{"norm_eps": 1e-06, "beta1": 0.93, "decay_fraction": 0.825, "max_seq_len": 2048}
Each number is 128 + 24 x the weight over its row's rms, rounded and kept within 0 to 255. Layers, rows and columns count from 0. Numbers have three digits each. The size before them is the row's rms in percent of the matrix's.

# layer 2 attention value, 512x512, rms 0.0981, rows 441-447, columns 128-255
088:119156142164160121125120092166121102108088140122116129139105103113149127098138129118114149130129123136156120075134146115142134165120095105094153118106150137077147085146107150097093088152135143165120101146115107185090148143124127106126127141135176141133102164121105138135130078162127135209146143107149139142121101139135146126132095149129121154123090124152111113151098101138128126140086
083:156096140086102162126101153114140093140125143156132114119119121157099137163128160106142125112132139160129084154126105115143132100129173132156099153098121112112137113095130157126130174164110099126077124135139113040128110147176088107147160125141188142095102159109131143136117112161137128131099176113111180146134161107127186131089151149153125137134134100158173112118121119120140099112142
091:144167135124151090096114130116144136145125080137127147110107109118093146127114128148127129122133140108127148131155132114084161126095154111159097137143133129114123102121144119125144164108141121168105154134130145138151115084097100140168116128117144144101099124107167095130074121130086148115123137165079125109164109164135130141129172155131142130084142106149148113151162090084150123150137
088:091125132131152132114108131161127146078180158158133107112096129163165098162189141150135122128126117127091112142097134151137093119130081104127142127120132103107129111164152135137193133122141149134135114138142112138135091148128090131133127157148151130128089135127108145149148101197089149141135119136088122115127159101109133114161151137085138146091143106163112122149184142095144104095135
088:119137132135119112143109140088131151181128164173116118144132137139112117072154185127146150118114147149144135102162068084111163127141173120112120120106130118084089133117123153167158132091135102086147092086142129119125116103130081113109126181116112181144137141131082064099156132135131138154144143167118140084166145102145136113129116122116117105140115149134133091127139117108108115143130
090:149127113147098109134161138168142113172125135174119128135160171116146144126149119115126119133111137161141123117126094160118130111117105121125127121142136133116141131150109103131117134128164143117122111110113102168200115125106085161094132144107078105178117127154136157131131143138133150101148129119131156126162125144148118115114137164066156137145104126137140164115145125139101146105168
088:123145130121123119113167145135132126118108137093142149110093153133160144152071121178134115128118133093131147166118086130140137085095132149111111104099097109131134134139124094116150097090101140188104102150138141138107120170146134113133101093123194038186116113128119121116166123104106124119135153143104132141106144128138142165102119132096131098131137127119118136122150173155100149103124
# layer 2 attention output (transposed), 512x512, rms 0.152, rows 441-447, columns 128-255
086:158127091137126141150156132111128093145138110130100140116135169148125105097147154126143133145109117144099159149153102157093154168135119139131101127145123108154138152124131116120146159119154135108123169138161183068153115111134133150110145119129122120109180083128098133122119165121114132086148137171121130143097180112142149158121157140125162110143137128147095146100150093170108160104173
078:135138108147102142154134136124149140145157134102116161157120174098116093128111171142127098134102112104097153126061180129126173110138128120165101090153153138127101171148153126116118123124152155114174115142078085133091147122138148124130110140086086118134137111144099139123128132099131092122116083123128128126068136171140097111160059081092128125108147114151100164116129156155118200147142
084:120091146107107178134112146092128067106117142164141080143147117143101117144109150145119090127134116095085126125130147162119126101127129143110137112079153104149150153145129138141142130146181143138136102130129105095096147172152167134135114134184167119140172129106120139087146143119120126131138119106114117141079154103165152142099107116084171164148147142103089118169157113154134109122133
081:168134077105125150109107126064082106138121116125132123168168132109110138146069141153098109101118145094086125087124133139112158128112117144120104116096123093096107134116074088138115149150126118144120144136115126142090172102140099132134112141109107111134151135142134155116118166062137170155116139145126168113170137142147116152116126120107118098152132111121115101130143114147084140175119
075:155116106128102164114156106162125118102136152152082140115104080137120143157110100142097130138142126145103096143056156153090086110148125099140154117145127128158128128096158093132115132169126136122120140144098086124182129161096102090090118076149151121148147109082156122113120108127139156114089104121137102139118144124133124125133152104113131165132101116138115154115137118163123144151110
075:108126123114141111150108131128128142081112145113139124129127126155158100161140142148135120109131124138130084159133165132147164166100127135095124129149152117093123131098130149159120112193125094135107138156160171112081123088145184151089159153135126131126076148121078112173120167156113099163093136163162077113119139099142168115158171085156127100114108160152137145096112083108152121141083
080:135129080158090129128136158128130140101138116116132139125147150156128113087161133073133107112132124096093153115110134126128152166141162060121082131134159154141123101131126134150133142165138105120169142117106106141110108083116192121119148151158124169127141130118107132115120095135158094115066106145138105118152141154097130055133130132148143142140130133133085092127149083136135116169145
# layer 2 attention query, 512x512, rms 0.075, rows 448-451, columns 128-255
120:119133134111174117123136145116143146184149152082136149106114135131169078124166169128125119114132145134108143118149113100095135121138136123128117147147137162124135158120135159115140122111115077176166165140117097151147132125143119131134124111123142121136151115151134132107114142088114128121116089103141131133164087088148117149102173094080100091157080134153106142117096108141137146117130
127:106164111103114139157152127145132140095102141099114148143146138120106119155105135091127138133123134102125130116127126146131124131104120097153162107134134159166119134177130147140116113134114075078120163108096139135159094137106104121108116181104111121121142121133127131086114089155184156122097121083113135118143128123126137106145123121109165113123154134127107144138153162122106144113126
122:172128133107115124135127149117104091164137140174157119117115103107093149140121113114108128140088117177128116162126094127120137094139135163110120119128101097077064146143156129173142168100142134139150100137130149110120128074143101118128100119108133180162111156097105152109139145146128107161150146135152140135122101146140177093085143164138085117114150152162116137128116101145135118120139
117:129128161142119143077085117112125125172142112134080164119126102103164135106118119149164119134114108166139139131169146144091129140104124120068144125100117130126141098132184111109132144175130080110109140099124094132103121117094093156173139114078121138143133113116121146124092167116116161156134111142124117123165115119139088143190159159156100125111103145156176145077139109113142108102143
# layer 2 attention key, 512x512, rms 0.0696, rows 448-451, columns 128-255
124:156155093141101143125131087105127110121078110153129132150158123122093104143111109139119168101082130140129129142130138189091085124161134103131125119111146088151138144164130097108140157110103146084129146116097143117133139130105124092139126135161135130130125142101126136147145150097177089137142172130144113147098123130121127093158137186129089143124118137108138127123144136121084137144148
105:145121134120111136127150147102143122141164088146157107132152130119132136126151145164129135110181117165122139123137128131130127098083122110126103175132071140148163118123162137128174100138116131118160090167158135104100091129139099173153144127168123130183104141134126150186118110128099093139116148179116092142150155109144095130139130135109125124145127116121192091137116087115149118122167
115:108093125138156104091094157116146133145153122105141134104149110133125149115120134127131150103144164085122122106147145164089140168140121112159109153156162126133120145108107119112129115141108135115108167150168143138081142135167122127129175118130157137121089105168127096132134102115077123125130123142114114106153111130129152170150131087135151099106155097128129078136117103132107110096068
119:170122114141093107135135139148147090113122122123146151146145174113098086142143130100134086125132164117107082169105111115128120131107132123115176132145152150153146125141118123142134174105169123149111139077157131162141172128097105176109114150110137120123133097136125103128104094135160127120147119124117130134106105136107111137090139125116148163152116121158136133113125127131120128140113